From a checkpoint of a small transformer trained on Wikipedia.
Size: 11 layers, width 192, 8.14M parameters.
Training: a variant of Adam for these matrices, 224M tokens, 3668 steps.
Each number is 128 + 32 x the weight over its row's rms, rounded and kept within 0 to 255. Layers, rows and columns count from 0. Numbers have three digits each. The size before them is the row's rms in percent of the matrix's.

# layer 6 MLP down (transposed), 768x192, rms 0.0756, rows 285-490, columns 64-95
193:180169131183106117110132103101139158063050147103160127107145108071093107125128101127150130109104
127:158151146118143142133156127132062161142093060114129145146148107112170100108126175162160224129136
084:097115169125076108129144121125106101148152124092114147084050062138101166121161168193190130159094
098:086146117134104163076178112087077135090130149083126112182106141136125163145230086106115104140192
117:113189188059174117148136156104145092139112092149176160120172133109176207137105104068123127145113
086:107149149209058104143153120138130128137133122072106103103117095152154110078154074111133092125160
094:088148117178115155131158143151170157141119077072108102110150121120113115117082064162140128174142
094:178131097152116119189149138105168090130167077033169118100088115119153145135069206148161061092113
095:177088122142172145136180102185134091145159164109122143088132127151134109082108133121092120142119
117:111084162153079108098112169137107104099092093136170052164108151137100115152077127165119141108088
105:145123145139131093170154153096092134155094111081134155162113131112055172138094129054115103127158
100:145104134132140116145092103155141211112113169113127169141143152136161188115117119136077104050129
075:108164101159111165169168174138116089123095129122138119088168148128052150147165122101085129117141
101:151093107131145124155138048157161122098096095118087127093164157146137086062170097134091172117120
102:144149158123104146072137080145181104155132155179154148184187093142101155128230098176160191100117
097:095136106199116066137136137126080170123109096066174096116149133136076173169116179170113113155157
090:139088104112114132121093107080137169181147128125078145138107115120093151129117121161147096087128
061:099086121100145133093087079131099159147112166135087130137174101171191081063127086081108097194110
097:085126060151087104102151148126072118144095099141115126174128100108167120173146120097109151137153
092:080137130167160146158131121099088136100146138133095154178192109170099102150164166137078125176153
081:201128126156132094133151101107194143089182139104178124100149109123152116074133147112120155134068
113:152108166067189140151169137162158129146113079158144137155157118130100140186125154137124057122105
098:119121107134171086122123141096147149111100187046135086067150169085159051146072150175109108119116
107:137125168104060074133121111113134154156145091123098140142103116158131158122154114133167185173088
081:101127200140139149143141163132103141116163069109138119166203169122149122116137113110131135070128
090:171087126153104138104112211169116108111173076161080129135171131102148198086183127131124102068111
120:132120166065140111102166182155120134138114146118132154138089135212180145145126135077207085207107
097:141070123128161119099137148174139138180128133146125092106157106154085127118119180141191161063143
076:104175055104122096149094152118109103135127113147147101131125213091138114181129155135131110134149
089:144164168093110140083105118165121152157154124089152138108102126125139112077153172161168159115149
103:115144103129146135144099101108164122084161085173144181110140121161088163056151068071126137144134
093:124078094142117140137136152095121098138108132146110125144126188101150120102141220105104143125102
086:102068128143102093141112169119148135097143068118148175090125139116088112181191106136120118092142
105:114018127116195183152168129141159128104132102153122094089246145115118118122118146132159112132128
086:220152122111082127120101177127141134101132155070110138113115087106099108116129117098171100147106
110:095130103160189166187126165089021048155204130137102135116088124149174147132170109106182083126104
113:153118166161107104091110192147130102145107112145181091089123046120117132114119115150143131194086
086:143159120164118082123159136124147145113164087117111157128121150163126100077171196111141123157128
081:102171140105155141111209121102152142137184120124170151097059115119092076108105155146143121106144
122:163114064131101149088118148132101068121165129133124111100107111114086115142188160138151098175180
100:091126196149150123154099114146111092102136117151134099149129061098120147134095126089102125142069
104:163168125133091173067186116121114106153117119165152158100109123099074139136158187147108163106141
114:081091140101048168149121128119079151111086073154114168135116073068145143112171184155095122145157
128:111101177059112167124184205158140129168077113086171139111092101084133127144027119153130187102099
102:123153128095168071100161115090092177098141140121089173157078155123093120130134135167122123174132
101:141139123136128118155156129087081150106100163122122144199127114176138112120212077133091151084151
102:101153125081163126131124108141153146158140093143151115193206155175155127114177112141087148096102
111:039124128060128115156138153123102186130110129112121079129094098105174060121144125152160159163110
111:097111216134157154173138119123169111144102131151113101083116131146151136127190117118153152154126
087:109128129147127133088124057126154104137128182123135119069085141168123174152110102086133086165115
117:101127182125079079163111232103128086100131122110181116092120199150199154099146123154147167125097
095:115103124085078191139142086191147136086127087139112128107106111130137113117075153147157108090159
097:143166116131100106117114137136132122135135131128138121115075136155136151164069113104162145117128
089:085127124132127072074145145118093065131152132097166114111146167137138126113130177170168119074118
099:152100155112116126154109066082115142121162123093130075115195074132148049158101104094129146138125
080:124129082149122138172174112147152024133142106124157138190114169107173124176087133093090152099161
101:094131096086121141125145117108100071107112141054199128112170129130136093122124142145113141112171
070:157102138116154052081141089151135089128137112132157090166051100154120164146135127123130124075086
078:103136173137108108185140120119155132110137167173139081139146092076165122153203098134149100146131
101:125116105076147097160102142124172188086174139122150088157126181108106088159152161188147116099171
089:136137091122111148095126116194145194156057163133170175126109033121136111154140127169145077154169
066:146184084159091156099075114097152162123085098092132163129153147202095143147147100129100191105109
104:094105112131164089080069078096125114144128136118171096142105129146117158156098093140116100116107
094:111093097206153129098163124153125110150145109101129063093132119210138191127100141151166142100174
096:098110108089112151089113069143120087152140116144232110170148081074140160143188088096123084113089
085:144109146136101086109128148113124107172172133130118187066142112140164151088135132204197157125164
085:186130110123168144127153101144131146182124128084154101083126113124127159159132153139139153082124
086:126120136110128076083121140136140108149212099139097124125171164178137105108137062126140175142119
078:096169154105143115065043100153167130132135145125127152116083098223138101115105120067119066151139
106:095119141118133086127136117191086220089155118107172105128125127143120149074103158174092076147111
097:189163126110116136174187129103139119146126091158111145114089078137115156179100111132114101108131
106:127186138119075203114193100127164118124085119147151147147101158153136128157127139127084120106174
085:160100123115160147164086176114137147160163087100096060040136074172114087104131139118153173137137
126:156189123084156154048146125117177138138143112162098098104136121167108126114198112128061116083107
086:173139131109118138176137126128135124172145089093128097078135153177085060078186085120144147132110
099:150123113087119132120185131104144135150159142123150135130164072179140086124070143158182151047071
070:173153169163150121104116077126179136150127138143116113111140081126116132120131157151164136123119
101:105168156130102186184103146152109060192191129122168146045185115063133166107120134167118100126128
121:113165137079108116111132203123080116152129145114135177148097103136112171167071149092106127137136
097:161110117105128114110119157150137131150128091087093158175153171051153102145131111048164164104134
118:149218098153085069124179094116118145131113123180168111150139075114110127151121173179142106148142
112:153102141093147128114149081174082085162142112127108105098102173105160110093062104127135109135093
069:128137105123132101131102109143148058107144151079134127105102089134146099094132112155139173126136
077:189158082124115094065157100139109146112167139101155105149141180101127049160103100139133100135129
119:163138155125153158151183148122182099130082107081171134169169126066147078076125128127087096140127
076:095126069155134147170153094115112138139087120126154098131117116127168118121160110129159097169185
109:168128117098145098114077157149153145118142102202112196118091096135064198106147113139140084148155
068:119122153122165113076126128102084091091105136124098175163140120118168127038138209128112099166089
099:117129087103131105152127092099145117151111092172130100125088087093144097173150126132063132077109
098:103126135163137081129053124143077164142117147084119138106119110121119126130147104144072167169101
103:155077112163157140151120067096056172106153094112100094125095135159075132183107167106147099125145
066:132147088159162098123101173175092139183113094124116090131103123127153126162141111089161117113101
097:114115177156163080169112105146170135104106154130104118118116120163077094131144160128123119156133
081:163145097083130172101075123100214127153137095106143113107146064094139145139071174110050219145160
094:117137122087089091146078150092159156162123115109129091116178149159116130137150120107114131106152
077:130195121188101152121109120134096176107092185134250113120092100178102083099143115104049117126053
097:136139131119128098150116108143125155068116167076081140128083106135126113125149164143165120102116
113:174091102095114130151097134125172098091114097147149156092128145164076230157086133097125139129118
092:108153119184133134129137119123138078134136157108116133067110073139132119118170114137136105153143
090:194170160150155131117089155125068125100116138135215134146086125137155102153099059067113062076124
097:065094083176162113118114148111143127124178139098131108128093139107155076104155117168183154127131
093:171131109128138152137117183162118138140166080123123119154150130141169151124179106142180131086113
062:094093102131135132129123081090127121194084159094157111107079124141151109104133168145104175098188
091:142119130118110133135121121155198171084124081131084120118087120107082117138120107123104122148168
069:167136180159151112122101053130144162170117078152124143123102089105099079180241147104135049145106
109:158170129114112092084137129135124157140102114126148156152156137117125095091068080142161073151157
102:108148117144074120151142051080160114141214180153127118139159057122137164144242157175116175101108
102:189095181135075086142160157170135149094071121127163194116149140079099175100106131104109042107111
105:127111057060184149125118158090138151162131141147116124112158085149148112139140164091152131073147
082:150097086084103139154096179160128062139154100149092102148110104149173129084196156135177113149186
089:157160098135175111121129115183132102126186135113107076146130103139119130104130131134115095150140
078:129145143125182187137134172095143155111143128135048103149095126147140126120128161117165109082068
114:160072133128078140097131126123153124152134117127100139073046104079139149146143116176070217147064
089:114116127154090075121105119146113090090132118041155138170097124145138095130146106161152169115129
135:145105126154111121095104142126084072174121148137164102074158159109156157129151139102092114102152
094:107141146127091113086146186115088128090132114132106156076105087172091147113163150128125172076083
114:182148200087114118150107107130126156124108126116134176106144130121060163105131157138133150115078
091:161101131130136084119131120087122168059125115124175083125074155071127147146181085149120132122168
069:091104089118135203152138133129139144134091183125120116118111093175138102175110169173121128154068
082:091118121078114152122141151091158143130113134064111149139180091124200133095132108053058071159113
112:156103099151152121123116104105094129153133114083135104110135164098093077102051140150125116134095
093:154054106106097086158150137141104148114156119047167122137150092090088133192135111176108134150086
116:150131206202156122101152114134155121089080117106162115152086143179072083134155103144168153150142
098:187114129084165141127128105123174103112073103175115159131109117124099176142190087109095172089140
112:126168139104155157134123128098105109180135070163133097138081137159036177115124116128143135115164
126:073114157120158143171155170098157101118138138136110148197060179106118096102170148119125114132109
124:130096178091188126163096154135140111102165127169075154102102135141150113136181161096115150131105
114:119075095104115145137115103121181132124168117101156136141104117119148127133119132125081119192196
078:132094082080107107131158118120118149150101140080122060062106076142169090126070122166130185117126
103:145143161115157107148135143123117099103119145091099153124162162122120120122184126116093081159128
095:154114084134101143141199142131129125136152183133135076115124170153130141195103134121143074140090
109:111101080083117210100114160155126147141140128193100123113091090157144165122187105109098082170151
106:147105111120127119118122166131110109083069140079135161127128123068157103097071078137150173159157
116:165095117151130142143136162116103087104098151087078146120093099126152109077162118128101106094086
090:127100094151091091101194140117098141140153161138093121122175097117116127193168140090188144089143
122:107138104108148167143144115149159156081133106112156116122173144117120112120149080109076103135123
083:197102113087112159136151116138130144114122141117131130126086101147135154108194114135113120094119
075:156161106172052128140177070114117141082113148212130123130135097149127139122103179094093142111129
120:136135132130177122131132223188174125129109122122115094117087140178119122080149130133088078152097
099:153088111158127078082137118102147149177085151138119130103101137161103095116121113150113112112135
082:159165131124107104141135084103081110171111119107070073118142103153094145098110135115137125127177
089:102143172093064149084133177077154138083101114168130098122101137117101084121186063135117182129149
098:139111094131080113081108144101118180115149154138066049122126138116125130132133118176142128147140
071:064112120085070177155168128155088129167151170142135114099091102116071133148115145100123160118095
093:133148125100158109112176099160102160110189136131122095079152131090074143114199113141094173145098
084:196112147085125106196123138085119143129135156132112124122122109100139120087154145205150160116075
070:166080098074175113111157131191124192142171115142050164100123078074198149149143101101129127146120
129:124093112117150141146100095151095126099112145147067144117205109108154113132144119114149181142146
078:147119096128156133137107087133116084147189143099100124136112143061103151171151127095083157138081
097:114135127130126110160087139152117110098111197117161113065053090125092107141140130167130127194114
099:129132121130119105096147102121114125112097121145157140137081159121141148134074147068076157153144
090:141135138141119146122114083178086144144109125088143163096168182106150162150123111105142077096166
104:143113096140106167130099187147112158125154169087189097138088136152098164098150139170179201091174
108:109148096080021113159143140120131139147076154075115114187094109069139070172150123097181104123099
095:103158112096101186095118141129109095086145138174098147144120155146155098153125139142114070120130
071:108122080076223179138122106124137110051129091107121170108121093108145141141097182072169155141170
101:129122107151085123113096106143149110118101160132107120122141075155101075099083118205138080192142
113:120166096090094216150123149098133131094086167151188119082144155148186154125158118130164109094153
103:175107086094141179122188104137113107109100184153101068088136123122105138169191124159135157099075
111:194159123170160144123068134120117168082079094139121104104163156091061166101098124080138112139076
087:085165135118154110088181091141076134104159121114113133126099184120135088128158142147140119156131
095:152183108157137130115186128129125151116122113135183142114104113110179084159081132089049155122123
073:154119073140112208132175081129135129118158148115169174122139103070154083151177146103088148154136
077:074113131104125112083108084119126135127140141114092148067136115139110142106133168081120129209147
124:174145155127145130121149068154120108123064142088126110179155097138124149142180115173100171092078
083:121118126179180151135106074147164135119014187112067107107145073099176148106055116101165132175136
116:207099132081198160108143125130130123123109146137130119134134117143100121124131131139161083137141
127:119116118102133167117072159134173140087183095173127155088133188165143132151098126089194179124060
106:091109136147078140084117147096107121147169133146088057119083176175120121141175078127127117102137
076:116161126107161161165145139119117107191140141141112106132135139097147126141141140136109110161120
090:133140102123092163076142140090101159050116220166103120152092095100141160110122152172094142133135
107:069085091115066066148154159202080108175126120161151090106124137171147165109182102127151121127117
098:151110182111127160123137191207163099153081122121118124080121113128138151167025185131126181139118
114:144093118134119148105127138129055099146101106085111104122114173107150158105096150104076113120141
095:080075123167154103088142164174144151153154164121150151034141142115121159111135145150126108167171
099:124118182138127071169110180122143132123137118125100122162064136175130114086119174160135200140118
099:123112144124099112044106059101130116171120129117127078149135089154116132156145093132119132145144
094:089131069182126124124172158113145126133119125091095119160131142105082090117109141166121152123104
103:069078143100118122098093122171120117109132128072128140098128116057080088182098130183154082174126
096:153180084147109135120131121111054100177142141134126078088150113151142135149160097149098082125075
084:131115147100123137150099132144161078169138188094109168050148125188113146103110139106132126124137
120:111148150115124141083124166151115149085186098089160139112189131131097111179104138096121106140186
085:111146176118142083132140107144108145120117177135124095108106133123091085079171100057165152133159
110:101131122151154110154111133123138188201088115147099083060093095125180141103123129183145130200095
103:132129162153148067138150129147175106132159081098122095155125173118105163169155157151074116109129
098:179136105116200096096155159166125069158131114143096099122084058151162149117107114123153101076151
081:079128131149087118087162064170115104108101144068128110133075086111113106110126145117134152118126
099:167094058128100122103175158182092137171125106148179083064131130144176118187120149122106086160101
097:147142145107119122092166100183139153112136111144128126184084138144091134114159100141130170122136
083:168121171154141111132114137116142087154148120119128133126141061180086101166148128163147154108143
123:138136130117096181124106166076173178161136064215088157106104166112168158067089122123098038095150
100:175090098092113119144084107130156151092189163116113130109170134175081116156124120132101124142151
101:078110116137115105149137137161132133113114095148150086112113120165154123133081114172076052113175
090:209126090124163150116137180080156143168097126146089115152110109176141161121105159094125164183191
095:187121163078223124172127138124074100161156080094125102090100178093131120118097081126120111153130
122:162125177134161194107153088183148091121189145141113139147134166124123128124209098109097161153099
106:071093130109074127098118134137161173111168136156164088094152064089143082128158157083124107089127
088:139147151143173166114133129087168134105133088062142163112089048061100175179150132088132107094120
141:116099106123100143106127151114182171135125135120179161134139138144119144104116110150152136134168
107:142135127156115127099111088125153193100071123144124220107071122138092156093131095098177132147132
099:159139100131128141106143094153166109156128125120151139128142085143205094120199131110111151127151
124:128133135149110191175181154132081168121106130099083110146145134147141099178110137118160135118076
085:183113204113107119150149106086143089084116139122121134104099105127130115160124130131159167121101
080:127117154134132138154169091117122106122160129149185141144142163081108145130082116160130065141138
067:113171102121142146145145136123168142147203073153109098128094098123098114135201096073165067152130
082:135157085176128175083132075104108150151164165139121149097119099080136157132132161158091122068130
# layer 6 MLP up, 768x192, rms 0.0898, rows 286-490, columns 64-95
119:132115114150135160057074148120073097155175138132103114157188186109071120154123101098160102125110
098:128131094117175154131116176114140150110164097149121082151151119091143147187129118154094123082083
098:122093102143140195125112146139122147191109147172144188102189095166135102145106158096151079116110
120:158169122100070132073092145086126192173133110133158097127122167140168151059159111151087168112105
094:113130127118155172130116122161143047171171080165147147152115168047063132147108118118142135148082
098:165119179107141115127102110164109189159171128128128113147159127136199126173157139115126131051149
096:194081108121110096052112193145107164057118131141098148153140143161153129109120115124132132178055
095:148116125185162156098097149154083174117121143110084101110177189131167080114112101180107094148089
103:131191134061202135175147150079146132176168138095127142085147140172139116131102152078150112133185
103:108112167156126108149098162156154128198132118141098123081127148099110180130161130114159147144077
098:091125093194087190118107127121096114111151094114109130143152101131136114148093161139114139128091
077:142053158094155189103185138176094138086128156140172138143149111130136083115099118143142146129118
102:101119113082136133210100081189069107152154141129092100133183167118149153133142130051144131145153
087:104131095111159152197090131090120091080151099098085064152100118097124074088086146136110128099131
095:090069070141128170116139130175098120111153099110066179110083158165125174093098091105127143123118
092:133124144117118178077153163118109134145159134119127080116123119106128110140191144080120137096107
083:165123133101144173114126129176130127101075111152066187089161161141095179120084124168205064127078
103:140132208132146123083119144149148134069120140127128182180148172136179123134102091094167069094145
097:164084129099101086125133167091166159112083131091142205117161103083088147099141064095143143096138
085:094105153106131164112095152147106049132108090147109140106092119169107096175184123118130128129111
115:142140110105160156126111101159154134174156079126138127118157103124127119098163062130119120070134
098:167161101135128203102130101184116090116102071144135167136138156126130155144083103133110127130139
102:125099117129138122112132129134129119085185174130099159134093149120122160125136181093124095076122
083:113113178165175165099149176117108142104173095163140173115143178151131140108161133150197086108126
084:193118144127118116064107183140119067156140065156097155135143115114131230136150090173166085078087
117:159108131068103131119181149097114131198147138168194138045114147152121131076191111191176107092068
085:140155101131118119148088103118104132136114115173108137149151166143160154196148108089068083115149
085:151122234127067210090191101147137133164153127079100183097137082147098169072128143151131127153111
095:141070136124091108128135134194112107160163173123141123105158055086088168166088084128131134120147
107:133078141123124180142083181115113106148135080082108124103141166112200085112081113186165126089105
104:130157068134116164049136160093127105179140098152102162088162110170130187154088120120180118040116
091:154175132142149140115107203121145085157139152192101110091135151158135133159187071138164136182103
100:170149100126125119142138125103052154135173171181145136180056140166120160100153143110077098062099
081:093108148140106139132162094096081073163103139142122138092088123183156119149133112161112046101119
108:237149108093090085126146152134112146053176087169103140126141157110189154144139107147180091069161
099:123108155119101146181123093129128142169159134127149119200130127152163114095140100108099153068166
077:114154097086145177093145197096118111138121122188173160171162094174140117121134159112123089176144
084:162111128137209147090100170116104112129163135216041164150130137133120109148162059118155134136099
111:162138072189098142130106187122130083116126105133085166113162110124135114139197095158115085147118
096:142164086079147102141142215134162119102149128101024112097204122133137129175111080133144162134137
103:174079105126096070123189091156134126137186131159161094141113089088121108112144155168145114072063
107:145161080160185156129139203188134099146220174120158071135196155064137170147086131155165115134102
115:161099172092113084109112186149110104067167106155103120062162136063072156082170121157148103105110
102:119103133098108109125114209158101110164139156127112098152119132106128152108090136174144130140093
099:136113151157132105103127188166140130168158079139147171063122147122106140102065169152193043157164
098:121052070168120138162182155068142081105112135126113119095087194150163173095096123164085105127087
108:102106082131107151084110184111134159139155130126138103129192155072152171168117134093168106109163
105:208118115119148150127145170086081142078170142142145148079188155134119146155150098154171104068145
082:128152111152169103102141178133074084090165091174197169112129147148173142110138164077180149119107
108:150117148140105184128093126148115110182130058144119114099096112129092137150136131183190100144119
091:130113199122142224095136158121113122162111091059152117130080165148106134090138111162147134145115
101:144144137147106102145098159191125116126131122116115109181148152093099107076111099101130077061168
101:141120163098136178150125157173105109169177125143105145137132135108131157092166090101134091139088
103:113149171107083137094125159126132071122129102101129178119099145082087124124085122074120080122145
095:163082145131125188061149147173134141086086077108141143105110190192208129152108069156158062106104
106:142058159082167131131206130123074144117108105122080148095149151177184191121171176112118130132125
083:138142127153129162137099109107143136169126120104082139104172085089127116103123106125086144138170
090:129082156124157131111079085112076081165083086136080149087112077144090094147147181083151141116187
102:119056118162117202134151148132122105171098090090089133118139160084136160096159141110101140167108
090:148115166146153109091098184125124104104131007089132110142165133135140164126129119089123136143080
082:111104159130156080101117166170110139151092151135161120062189094101144148125122080119163124146129
107:144121153105178121113106169126078126086153139163092132194178146156131138141165178112121115129094
097:130146096132144076175133107136123086117087117153111153147158136118127119142154085075056109165123
106:087180220146098133087134147165161120133204139119059149111149184107176157193130168086147087105158
096:112143142177142182133084141173145134120142132174136160147149135077149135121171079097092086120168
094:155155142108094130138145169184107133049115111176090200134140081088151130131114062186150031096156
089:139141112130095169111106125109060131104164134125137155120099141125158123120152118130120133082111
084:093072134157176200166147128113127125138189133104182151102112171128077092164132160128149132125084
103:109160124126150149076160111131100038156153154102159107101138147136177114146166088140110097115120
094:116099211131147171164162155146118159127153133103087078143183126086144198111136118114137105150173
098:145110142171207142120102142119139079189150114102085145144157159127109123115112096147167172082085
089:168128171136146108101094133150055136125124149131144215129120113147069168108157084132117107080122
106:124139061172143096095159098163101097162139146113134117120137099138156109079160126137123149079189
102:181130154087133085084144130141110134154130173158100132071116202143125149103156149135143099086179
096:158138134150079157104081151137040153116116107127088138147143103110135132159102172081131097143114
082:153114156109117163103094109089181104126124170141091151087153099189123105108130140161160123118116
107:111127114182121163121111137173140165149087113157106140154159103083123108123160110150090125161144
117:217132124123131158149165144132110163102116066173106131142181158108140123145136083124143076026169
097:136090126171200104146116140104119103114207118139161144118179093075085193177117122178183072102118
105:138079166117130157176134158104140163091180102164075183196157128131135122112183114125161084124098
116:159117118100125148074125082127043093136131120120111144093105142120167152106106092156083125101089
084:095112161141189068076158127113143068143112097139138188106123110104127156120127130143144122091100
088:115086178156088101104151134135129148172142163125129152131131145121103212092159129166108163067113
109:093133132150112134137118163128132186172116153129115145156191130133236183148074101100150028115122
086:150165179172128182095177223130100093167152113134111141087130135167112144125076158138118161149075
102:144140114161106117126108090169082053183153122189067129145120123108150139077071156057148197170136
080:134103116139170114146163163077141175035103121150154110125141164127113081118123048137211137080095
091:119119144103113114138151149141153109166138173123151150131110166102120132038169147154132082116123
102:168122086090148214113140134104128133130115115155059118116107133164141211067135104145144126090121
094:120099123131096126084168144164104181148137176124157171165150236094133125097118093156148126090060
094:167109123201176098154135191140093132106123038127157110162137155137122155125108085123115095101112
096:167102106118126119128135108121117095106082133113182127127190152133163167100140179052123105167185
091:143104170098106105086117158173056096147143131094139107149114137163159113104127065150164067066088
102:077089149115180116131107166118132126174163089162190150085163135010107091141134089143118144108125
096:128156131123140080136182116186079087128137110118021117083133242102153165092132135115188087121141
092:136118120140080194190063102109114147149098113126196179073150161149140134141136124145091084086124
109:137127104123104156132078166170141140127112106151122124170152123128067131157157083099147127135111
087:125096181097127128120078123179076154111068118115125144123113191141119124099127160168137115136121
087:098077154108112160113110155160159120116044105122074178137120157096073133119127142171142081168114
090:101136151137070177136119124170078140095082148142122169114129130157134137155142153112143086162150
080:199131163160089167153085195101101112167170104127097129161167110137132176127161135109175108084086
091:156098135176188133177084107095123095134124101126158118168140085176152153145091179158149083108093
093:153091111109126123136160129081118117133081108121105145129142156164108096153129115152167097140177
075:144128101118123182128169136123134066115142153163151177158152121198126111123080119138125148167136
108:143174158082131104120103119163131118167146162155146099116131156172143150144143076087098093134157
093:120139068136145100135128138125172064138189137135090063167121133142076183134089131110104122118099
107:137091185199127124133108143072101083089080036105080133099141105155110143113155142156162178129160
102:166130214201137140117106156152016158079140129147108082096204169136139171118138119089095096143133
093:158088131156147153116112090090100137165134108102131125126138083118096154185107211141140145086058
086:143089079140156163101150112113099105060107063185156187130119157147143104099129109122166159094108
094:154082121132121149142172128141066161107174161162123159142222166149110203089119109140120135176181
104:148169134111181122103088162125118122090140110136091136173150115125183137076167091086182100098188
095:129136092130144178081150118107043167118123127129064164153121130101100151067106089117139120073057
119:130133144110139109121131124132113146159157158148084119127182118165129115100124132139112128048120
093:099136090154179120100124177104113115108171135101114105174202139102163146107156090147117121141166
108:149127169115126138144168131128153097108127135131109106113116113081149178110135124144196088151049
088:077062199147142133086138130216126082199126130172095165128191124194140172106089147113138143177136
087:143119095103120106108116149149129094177177120124142097096139184108124110113098137129119102059150
103:150133085169164139126178155139054065105156097109123105135161126145161150123201148131172133133111
101:135134183135115138139100121156107155146110081118088098153119142145115171154165065155131158112046
096:128176148083184103129145117146080099112095123137114126144130194175130128109127115107161059128160
112:121134141118121162117054133147096122136203079156123079111107113132177199170177123086100133077105
093:147100111088080135152173128155131084114124120133105147115108102080174086054115129160109150163126
113:204129115159173123168133133136154192173163086154063137157100123095153155084125176143152084121101
109:127157105132087151083111092195084100218187132151108104113128146170126166083147142125141142087115
109:188127115136121132135129132171108100128126130167118147112112121132140140103174182087113160118117
106:148112123130120214136137132153107137150150099135160131104149126112134199101154149100172066127156
081:106150176173111107125109145123118197157187142193141093119140143115151086149132105115104072167174
096:185115123152069089097156147123062124102153096141156106115091147199105152154105126163105117066073
105:146152153205169126151144096182086096142125150153135068130158174135151180123144119150148138074152
112:190117078129108089172159139115089111111121161105159083130118169092168119123173132134173125098133
101:125147166133122112155135085095170155180145171184174145148158173142130163108149101122127097100117
109:153118119083085196098159187137111090184092064139061085144145116150153170092131158136124141086169
102:170133138110174120091191229143136132112189088107168154140154196132152128109155119116124047115139
117:152125188121103175162118118144098125151141140197056182105107113128133162145145114096132117095107
082:108102118119071095158113103152104134175111124123134147164108140151127146081155136103129104163129
084:145118114077132148156086148090189112132205103125203097117123145164134154157126028207188055095087
109:151066148117070121083164152111060086190128162153176143097091131168128121068214066150104122125115
099:133103124134188137152119119152196094076189144129154138156147103140111130164137065116112112101155
091:134132110111171107087116103145132107141186182129152193129136081092146176160128103156102122155112
089:123093100120120131107072140112125032105147132164104097163108177100094150132168091164225117088060
090:164111162128105083117145153131111143176136156168131086135101136163170138068144130152163103112105
101:147123137166171079136069161094119154143103113162096144123091169104095119102168158135145156178127
097:132062101150121110138097166073108097191101145151109091144099068136112136126162124166171108139131
098:139106095162156193140121166107196128072094070136105169126132139086123131140069092149154077119157
085:101095094144180154174124142090148102107129105140138193118128149121125170159145100158168097064080
124:122113126098163144117106110149137135139102155117148127114152189164103130144130100127138164094141
096:155076127145137090122109109098101086147170073119146103201102128080149159078089104170147143072130
095:145135159183107161137144091156093168141167073143089132117155093158139147154128158136108129133131
087:147130075142129116132125138194065097078088154096137140120140138121075080103117114128148047095156
092:140083115120192127144128140099144144136149151163152111118167150091114123117108120184091125125080
100:113103123103170169118129103124093143141188080137119053158182112124168135177174053164135122116140
096:130136153181176102134112094112112123158107109100096160068153117156146183114135121141119176087139
090:159068141125148084106137122134110118173211160176147087191153140087144089109118101082134168098082
086:132135147107109111123109127073102120066098158148149136110117133081189128076111114140090147123114
103:130107172163119138122107142166106133179170133160107119141182191127203160056119117179160097091114
106:113112125161125126104146127109130080143182130109053109134092084146125156133091122078103045157106
098:169114149092148083150136106140147147125124120140068150132171107131111156090173084096166150107080
102:126096129107087123121162124136094112152135159094154107145108128181207158175118076165126154084163
098:149139136151128109138119137128125148083164160197175116166097195171130145148157110118091125065126
090:178084130137149104160215097206124134150141121155128097095098105166154157082148092117141104132121
096:134139098143170217161128135118173124079141101138089132140149113093139076102109066172172050182100
079:141172134152091137182108115116124126106161081145134145148142088114110141145128147144143100129074
120:203160090127130110143151103152070092132104099105117143170088126102125078159125102169145150079103
092:200133127110084168096097114191128115088133160109127232124144111170086182120124109178137171127071
122:138129111096213123080134134193043134114115131140115120116185131158180153097151128144121077115154
124:103152172160109149083145126142145097150214141097066137118115144100135166185178140122157152080098
099:162137160107136102114140116117116072134085108134137137153183099099120136089129160130161072142160
091:114043119105159163158196165091133086112110166133125117140107116094151142105101099089146115129083
085:112142095150105147190104165070095150170100107101126093100076144196168145085142142129092094093149
095:112159140159148112052098149185143163120158120105140134202156097115102126088160161103172146153153
088:126144116155116107128117130125114123129176145137125119100164187121131123116192106164179112159061
109:120136134106134214174151169150124136125151112110138109119148133134129148113068122138113131147093
094:175135119135162075129076160099137128169131155135113138150147159161073149080079126123179034132121
106:167104102121149175149082100198098174098142124170152129107120154133124149070158085071088115106203
109:195124097146077088128197126207096106105171126086120134164136093100054178105134090108161145094105
104:180126128134088127162161169027126137175164125162160105103144147129194151137199125099136097096081
109:140135146106148125113106089128081147197142131145129184173121109128098140102085141095080119076101
097:138051134137122212148149105126122134171107140152071132133149156206137190092125139101120099120159
090:121134147184070154117059132139118148100110102114098151147205084052096123165102118138088120129172
113:145119098157166133082076141128149121103118132116084151104139148106130152075128171157092119158127
091:129149100204126120132106119111169111081127067128157198099173061068123121117131113067112146133149
098:146051205160073131141127128132082135112131093101185115152191124086110111072097083144125038102160
111:164110152084177153134063138057147101171098100129137136101102180154132070149179125134125151094099
090:155117109073087175138176117071131087101087118123127119123129206082116080142142084173138145098075
091:176094160182153147062064157128056187116097143171129147152182112137171089129140108225128147121132
104:125095130141110182188134125147092122131129114148136162140168111109143140091147105119128078115143
105:148090088102184154151079137169127157130123070129156102097154202159139120094137128082205048132153
090:108153095115149098091120103129109156146129155167126176108138137129182150134118130089094098146077
111:150142127161155103156200128111122135161139122092107103190155174177127145106149093118136168073043
090:173127129055125131172143176076171118131144105085164163131093130150127173090141078143085094152104
102:153107149104237186185137148146063141152058083134096152167166154115108177168163108076170089105178
094:141103100164144171092130104141118129139177114158084122134172072135147100161159130137140120139052
108:134100083146150140080138174106170085091161141094157120167199150116134181105138112118133129074118
114:152076127166105138133154116179190117122120102155109090180075091173181177068159140123121103099164
120:093098136171129101150153183141134117135139176132129061113142133142089140104142133223128126149163
090:178150150128169106174133137146103149080148110122055146139169154098146163110109063100134098087152
123:175126099125147165157122146104160134158146054140143116112134202143204109119187104115178126089139
102:145099151145103189131174138125100089145140149125156126091171103179165179109095120109122127098128
105:130055113142121110107188122205153108070123137132080157112150138095117159137096089094148140172146
113:118131146168133147099125124132086114136109073154128131146154120196151118079101090109145098130119
104:129149138180157194163107114197141123098114115130154124159113156136096132092079064112104001091145
090:109202142147118156138122159118064160136142178207118116162113179136153119104180133101102155168112
075:109142175168099172122141065147112115104102145177109154085156151185202111149094117119099166152152
092:123089150137141141158165184137077080090112109133053168090123117162167089089133139087122072145117